Part of a small language model's weights: RMSNorm before each block.
Each number is 50 + 12 x the weight over its row's rms, rounded and kept within 0 to 99. Layers, rows and columns count from 0. The size before them is the row's rms in percent of the matrix's.

# layer 4 MLP down, 320x1280, rms 0.141, rows 102-142, columns 800-879
099:33 46 41 40 33 44 47 67 47 49 21 63 51 20 60 46 45 47 65 47 56 34 27 55 65 57 58 50 29 71 41 49 61 50 45 53 56 50 65 48 49 26 60 69 55 51 52 58 39 37 46 43 61 51 64 46 51 53 51 44 33 35 41 41 31 38 65 56 58 49 38 47 47 53 55 35 35 31 30 25
098:69 69 66 46 62 63 49 35 40 63 21 34 54 60 34 57 32 38 62 61 33 47 48 52 60 49 64 72 49 49 71 68 49 61 69 34 41 38 67 54 54 44 40 54 33 43 47 51 57 45 58 33 37 51 49 43 49 48 42 48 38 42 51 34 51 19 39 55 35 60 56 44 36 52 58 57 37 30 46 63
102:53 61 52 52 40 53 52 55 50 61 61 72 69 42 40 54 32 47 56 55 35 49 48 50 36 36 64 51 39 73 58 48 35 52 55 44 28 41 44 74 49 60 47 55 51 29 62 48 60 50 44 72 36 49 51 61 69 56 44 43 50 42 65 52 52 52 52 43 40 68 46 51 50 39 70 76 64 56 49 51
098:40 75 55 49 54 64 66 58 33 50 58 43 46 49 51 53 45 71 69 44 38 44 49 67 62 61 59 43 56 65 58 66 35 43 47 68 42 44 71 65 42 46 49 45 54 52 42 18 43 29 28 49 52 79 47 46 56 64 46 58 53 51 48 46 52 49 40 53 55 59 39 65 31 66 47 48 35 60 34 55
097:55 44 61 57 48 71 45 64 24 66 66 27 36 49 44 54 62 61 52 57 53 80 44 44 61 60 63 53 29 57 45 37 75 59 45 62 40 43 49 50 45 52 54 50 48 61 62 61 44 42 32 51 31 59 38 49 51 67 41 62 37 51 45 70 52 42 56 37 36 45 34 29 20 51 46 56 45 57 39 56
102:48 64 48 42 64 65 62 63 69 47 79 27 54 29 59 19 40 47 38 58 57 54 56 64 48 53 57 44 73 53 43 48 46 45 55 72 58 55 59 51 37 44 42 60 45 53 39 45 55 45 37 58 58 38 36 44 56 64 55 57 75 41 47 41 41 62 36 57 51 62 44 44 41 62 43 78 58 41 73 59
102:56 34 50 52 33 41 41 65 42 38 36 51 56 27 51 47 43 50 54 55 42 38 54 36 60 48 55 60 56 36 38 41 44 43 70 54 66 55 66 57 47 69 67 45 78 60 43 67 50 51 48 55 40 38 77 53 54 42 42 57 53 64 57 66 53 42 51 53 41 47 65 60 39 56 38 35 58 54 52 42
100:59 39 25 49 52 50 60 51 38 82 61 60 56 25 23 25 66 56 49 68 50 39 63 44 43 51 51 18 59 68 58 58 51 57 48 35 61 47 54 51 38 62 64 38 61 53 49 45 38 50 72 40 57 53 41 44 56 56 48 45 42 24 52 70 63 43 39 35 53 52 46 46 28 57 57 69 39 57 55 54
098:44 43 55 62 38 52 52 39 55 40 51 39 56 42 85 52 34 39 64 39 36 51 52 76 45 32 54 46 39 64 55 55 51 62 44 48 40 57 34 55 56 52 51 59 29 61 65 45 48 73 52 53 24 75 46 54 60 51 36 53 72 46 53 76 37 54 45 42 45 58 55 58 34 40 48 45 48 72 41 52
098:49 44 43 44 36 48 45 76 50 55 47 64 66 26 47 54 39 49 46 23 50 31 81 53 51 37 59 66 63 39 31 50 42 69 44 48 58 52 22 29 80 45 37 51 59 66 42 50 44 65 59 54 47 70 52 68 55 57 32 46 58 39 52 55 74 39 81 44 55 42 35 64 16 56 37 43 51 45 46 35
102:41 36 50 44 41 52 72 67 69 64 36 65 43 60 50 33 29 68 47 57 74 42 46 23 47 53 50 29 46 49 49 46 67 36 89 56 53 41 51 33 46 49 43 59 59 49 60 47 40 40 69 39 55 62 37 40 48 42 34 46 47 39 51 59 37 65 74 50 58 52 33 35 40 43 45 58 32 58 57 34
095:71 61 41 50 54 51 44 63 70 39 49 73 48 67 23 73 57 35 45 40 64 30 58 62 54 69 39 59 84 50 52 52 60 66 40 48 61 61 34 63 60 55 41 62 46 38 38 40 57 35 56 69 65 54 58 64 50 42 58 41 46 40 39 52 57 49 53 43 48 56 47 45 47 59 40 49 38 58 67 64
096:59 59 49 47 38 71 63 66 33 47 19 43 66 52 36 46 69 58 35 51 46 45 47 34 84 69 70 41 36 35 34 35 54 52 53 47 39 49 41 52 40 48 64 47 45 52 69 60 53 54 41 53 46 59 27 51 54 55 42 57 54 55 31 44 38 68 49 32 61 51 44 49 49 61 39 30 50 61 59 58
101:57 49 52 62 38 53 44 37 29 41 33 50 53 54 69 40 39 42 69 35 35 41 45 34 51 44 46 38 38 72 68 47 54 38 67 81 43 40 40 34 43 57 58 27 45 70 64 45 53 47 47 59 47 45 39 45 40 32 37 49 42 45 25 59 48 55 52 49 54 42 54 56 50 49 44 28 69 68 48 67
101:47 53 54 43 60 51 48 63 41 62 71 35 49 51 46 44 42 31 47 41 51 51 57 50 55 61 79 37 44 38 71 40 66 57 43 67 55 42 57 41 54 42 53 56 61 38 34 89 67 54 40 58 72 35 45 59 50 49 51 65 33 55 54 56 52 55 60 75 56 67 49 44 66 41 63 53 66 62 65 45
101:68 32 73 51 37 42 43 56 76 32 25 52 33 42 37 51 51 71 71 34 55 66 34 33 47 41 39 59 71 51 59 32 69 39 42 46 50 60 51 53 44 36 52 58 42 67 71 58 43 33 67 42 53 32 45 46 45 57 48 44 50 42 51 57 36 52 70 52 63 56 46 65 27 42 65 44 39 50 37 54
102:66 27 45 57 61 62 48 38 64 58 37 50 45 38 39 23 61 40 53 59 61 39 39 61 63 57 67 54 34 54 61 53 44 57 72 50 70 42 63 21 51 46 39 33 52 27 60 50 36 51 53 47 59 22 42 55 62 43 50 43 44 56 47 83 49 50 51 56 48 30 49 88 59 36 48 36 61 60 47 20
098:77 68 62 29 66 50 44 50 50 28 52 57 25 64 44 77 53 38 53 30 69 60 48 22 46 65 55 37 49 52 41 34 52 45 68 55 44 48 48 54 52 53 28 48 58 60 66 57 56 51 47 49 31 50 56 57 63 32 58 60 28 24 37 52 34 42 60 55 42 60 37 38 56 57 49 57 44 35 50 58
098:33 69 48 66 37 63 46 48 40 75 45 61 74 46 61 53 38 58 22 36 58 47 36 43 64 55 53 59 45 37 22 30 55 53 21 55 49 60 68 34 57 64 49 31 44 21 57 41 47 46 61 64 42 51 36 42 32 35 39 59 49 44 58 50 37 57 52 36 45 69 56 48 55 57 38 47 46 52 55 32
097:54 54 66 44 39 63 43 48 26 27 22 57 44 45 73 53 42 37 64 42 42 62 54 53 46 20 65 45 56 49 40 53 38 40 42 34 49 34 61 28 59 59 56 70 57 36 24 78 52 46 63 44 47 39 55 45 50 70 72 43 38 51 53 50 41 29 68 61 40 30 41 68 39 56 73 60 50 76 73 33
100:39 51 50 47 60 63 44 44 63 43 34 56 36 54 45 55 69 27 58 45 83 50 54 55 39 36 56 58 62 62 65 45 55 61 39 47 58 61 44 64 51 41 46 44 40 52 63 52 87 42 62 40 44 52 42 66 36 42 35 51 58 57 61 55 69 49 46 49 44 37 54 56 50 69 49 70 40 32 49 50
098:49 46 54 41 39 36 62 54 48 65 43 43 58 64 59 35 52 59 38 39 64 46 72 24 38 66 49 69 58 65 42 54 51 86 52 23 75 30 46 61 61 73 67 22 27 68 39 44 59 45 41 43 42 42 56 61 71 50 46 48 25 49 57 56 62 49 60 54 56 52 63 64 37 40 39 64 54 68 41 73
099:47 63 28 40 49 40 51 61 51 30 48 52 51 22 62 46 61 20 37 32 56 57 56 60 54 25 54 69 55 58 43 38 43 45 52 46 50 50 46 49 46 46 47 52 46 47 44 30 39 70 40 55 40 66 29 47 55 61 58 62 28 45 59 51 37 50 52 49 42 55 53 54 56 46 49 55 52 54 55 32
099:64 33 69 37 54 50 38 39 55 69 52 42 36 57 54 45 73 28 47 56 51 58 59 26 43 34 53 45 33 57 45 44 55 41 42 24 58 57 65 48 55 44 52 41 62 60 65 65 46 63 51 41 25 60 55 39 47 51 37 42 53 41 39 43 69 70 33 47 66 52 43 49 66 19 47 57 48 52 41 25
153:55 52 58 41 40 57 42 52 46 63 44 37 46 67 53 49 47 57 44 46 48 64 49 43 59 40 56 63 44 45 58 72 52 54 58 63 50 73 57 43 53 62 37 71 47 57 74 69 47 50 54 40 46 49 51 49 67 53 36 26 54 33 45 65 45 47 38 43 38 39 52 47 53 44 44 48 49 46 35 49
101:48 40 69 51 48 57 66 69 40 68 48 40 56 45 59 78 60 31 40 56 54 52 37 22 29 72 36 73 48 48 46 37 43 66 65 77 30 42 52 65 49 30 64 71 41 71 37 40 37 44 34 36 49 58 67 47 41 48 58 45 49 63 51 65 39 50 39 58 54 41 52 44 45 42 44 58 32 62 46 44
098:29 52 45 57 43 49 57 51 46 64 34 53 50 45 49 46 66 58 41 61 51 65 50 50 68 63 41 46 43 44 45 39 65 58 33 61 67 50 57 55 55 76 65 64 48 40 50 65 57 62 69 42 37 56 39 59 36 60 41 41 56 39 58 55 41 51 40 44 47 57 63 53 41 40 60 44 58 73 47 56
096:39 39 54 37 63 33 35 30 69 49 28 50 60 53 34 59 49 58 47 51 39 53 43 67 51 46 32 52 47 38 29 54 65 72 52 49 57 58 46 52 36 45 58 26 45 44 55 58 46 57 43 46 69 17 50 21 35 66 52 51 51 41 31 52 51 56 52 55 45 60 48 69 11 26 29 58 22 38 51 45
095:48 54 39 56 53 68 59 74 29 47 70 57 55 70 55 43 29 68 67 59 73 44 55 45 67 40 54 60 53 51 49 50 44 52 56 50 41 57 47 44 34 68 78 61 36 58 62 37 46 44 33 68 43 53 59 52 64 37 73 50 58 68 65 29 55 46 46 52 41 34 62 62 78 57 57 59 48 29 69 54
104:25 50 37 41 56 52 56 55 62 51 31 36 58 67 30 45 40 66 67 50 39 48 54 50 63 34 51 54 58 49 44 41 31 57 38 49 56 53 57 61 40 54 46 61 54 46 44 18 35 55 60 66 56 48 50 48 47 52 42 51 43 37 40 31 40 51 36 49 44 64 58 58 68 53 37 60 54 49 51 54
100:45 50 48 47 56 58 56 27 68 53 35 61 52 55 51 36 41 32 60 39 49 57 55 56 44 66 54 54 39 50 55 39 58 63 50 30 49 68 49 28 51 46 39 52 47 59 49 55 59 46 56 50 43 34 49 37 53 55 71 47 57 50 22 60 53 51 41 70 46 24 54 45 50 51 55 58 42 25 30 70
095:44 46 58 63 57 47 57 53 56 25 79 55 51 32 43 63 44 44 58 48 70 39 45 61 28 46 66 48 41 45 42 52 70 71 53 38 53 40 47 49 57 40 43 23 42 52 45 36 46 44 50 56 53 65 28 64 49 42 49 56 65 37 43 63 45 53 47 39 55 31 53 34 45 50 56 48 33 39 38 47
099:44 50 45 52 53 68 67 36 43 55 36 41 44 61 34 43 64 61 45 49 67 44 52 60 66 51 45 46 51 61 29 46 58 42 42 53 53 55 48 43 39 60 56 62 41 51 45 35 56 51 46 34 53 51 38 46 50 38 69 38 39 64 32 46 50 38 38 49 31 48 19 41 75 49 56 66 46 53 43 43
097:62 47 64 53 59 64 36 61 40 49 43 58 38 60 74 45 86 51 53 51 50 25 56 35 44 71 48 54 55 53 39 46 51 55 45 71 53 34 60 58 66 42 36 55 52 51 56 42 23 48 47 60 53 59 26 65 49 46 41 56 39 42 33 53 35 57 41 52 59 50 50 41 65 65 43 45 37 53 51 40
110:39 54 26 55 44 40 55 32 29 36 63 39 42 26 55 37 47 44 49 63 45 55 69 79 35 68 65 66 52 61 64 46 73 74 33 50 51 69 54 48 46 57 34 54 31 34 57 41 61 46 73 24 33 58 61 76 69 26 60 44 45 59 70 71 37 64 61 57 51 51 27 51 80 61 75 28 71 56 56 40
102:39 55 50 53 40 63 54 45 33 58 76 66 43 58 59 56 62 51 41 55 44 49 30 42 72 46 49 55 66 62 59 58 57 44 32 52 34 51 47 57 48 56 66 45 36 66 41 54 59 37 51 45 45 45 39 46 28 70 44 43 34 42 39 55 66 52 56 56 42 53 47 43 55 43 58 59 44 47 35 39
099:65 34 55 70 53 60 52 54 29 37 25 49 50 54 56 63 46 56 54 26 53 43 30 31 39 61 39 36 48 46 57 42 49 56 66 34 40 47 53 45 56 51 34 42 58 26 76 49 36 55 32 46 49 39 47 59 45 37 19 47 42 57 37 63 61 54 64 47 53 36 43 38 48 52 53 51 57 64 43 61
100:62 58 29 49 28 55 59 38 43 51 45 45 50 37 62 70 29 52 60 38 43 55 46 41 50 39 48 61 48 50 24 62 52 45 72 64 71 46 44 48 58 65 57 50 44 51 51 65 47 43 38 72 52 50 46 51 46 41 57 54 42 41 29 62 53 56 57 73 38 66 54 53 37 39 30 51 64 45 45 38
099:44 66 50 51 60 29 48 53 55 54 62 53 53 46 55 62 73 44 56 45 67 43 48 46 33 30 58 50 58 50 79 53 56 67 48 44 55 57 48 42 39 37 66 35 21 36 50 26 38 49 44 44 55 35 30 49 42 59 46 48 35 60 67 50 32 50 44 38 41 72 49 52 45 39 36 71 59 41 62 57
097:71 29 36 53 61 22 45 44 50 50 50 44 69 50 17 37 50 27 59 41 57 60 64 43 45 54 49 50 30 60 47 50 56 46 40 61 59 62 27 52 56 51 40 48 33 63 49 62 38 64 50 39 61 58 52 35 41 45 64 60 60 62 46 66 37 62 42 55 38 74 40 59 45 33 37 56 36 41 39 62
102:38 39 45 48 61 38 44 74 54 42 31 73 47 64 32 69 59 51 53 52 44 46 71 49 71 55 56 48 53 64 39 32 34 56 53 37 51 41 51 42 48 37 60 59 74 61 55 47 65 34 43 45 31 59 43 47 48 58 49 48 60 55 55 68 60 23 64 49 42 20 48 57 12 52 45 67 21 59 51 64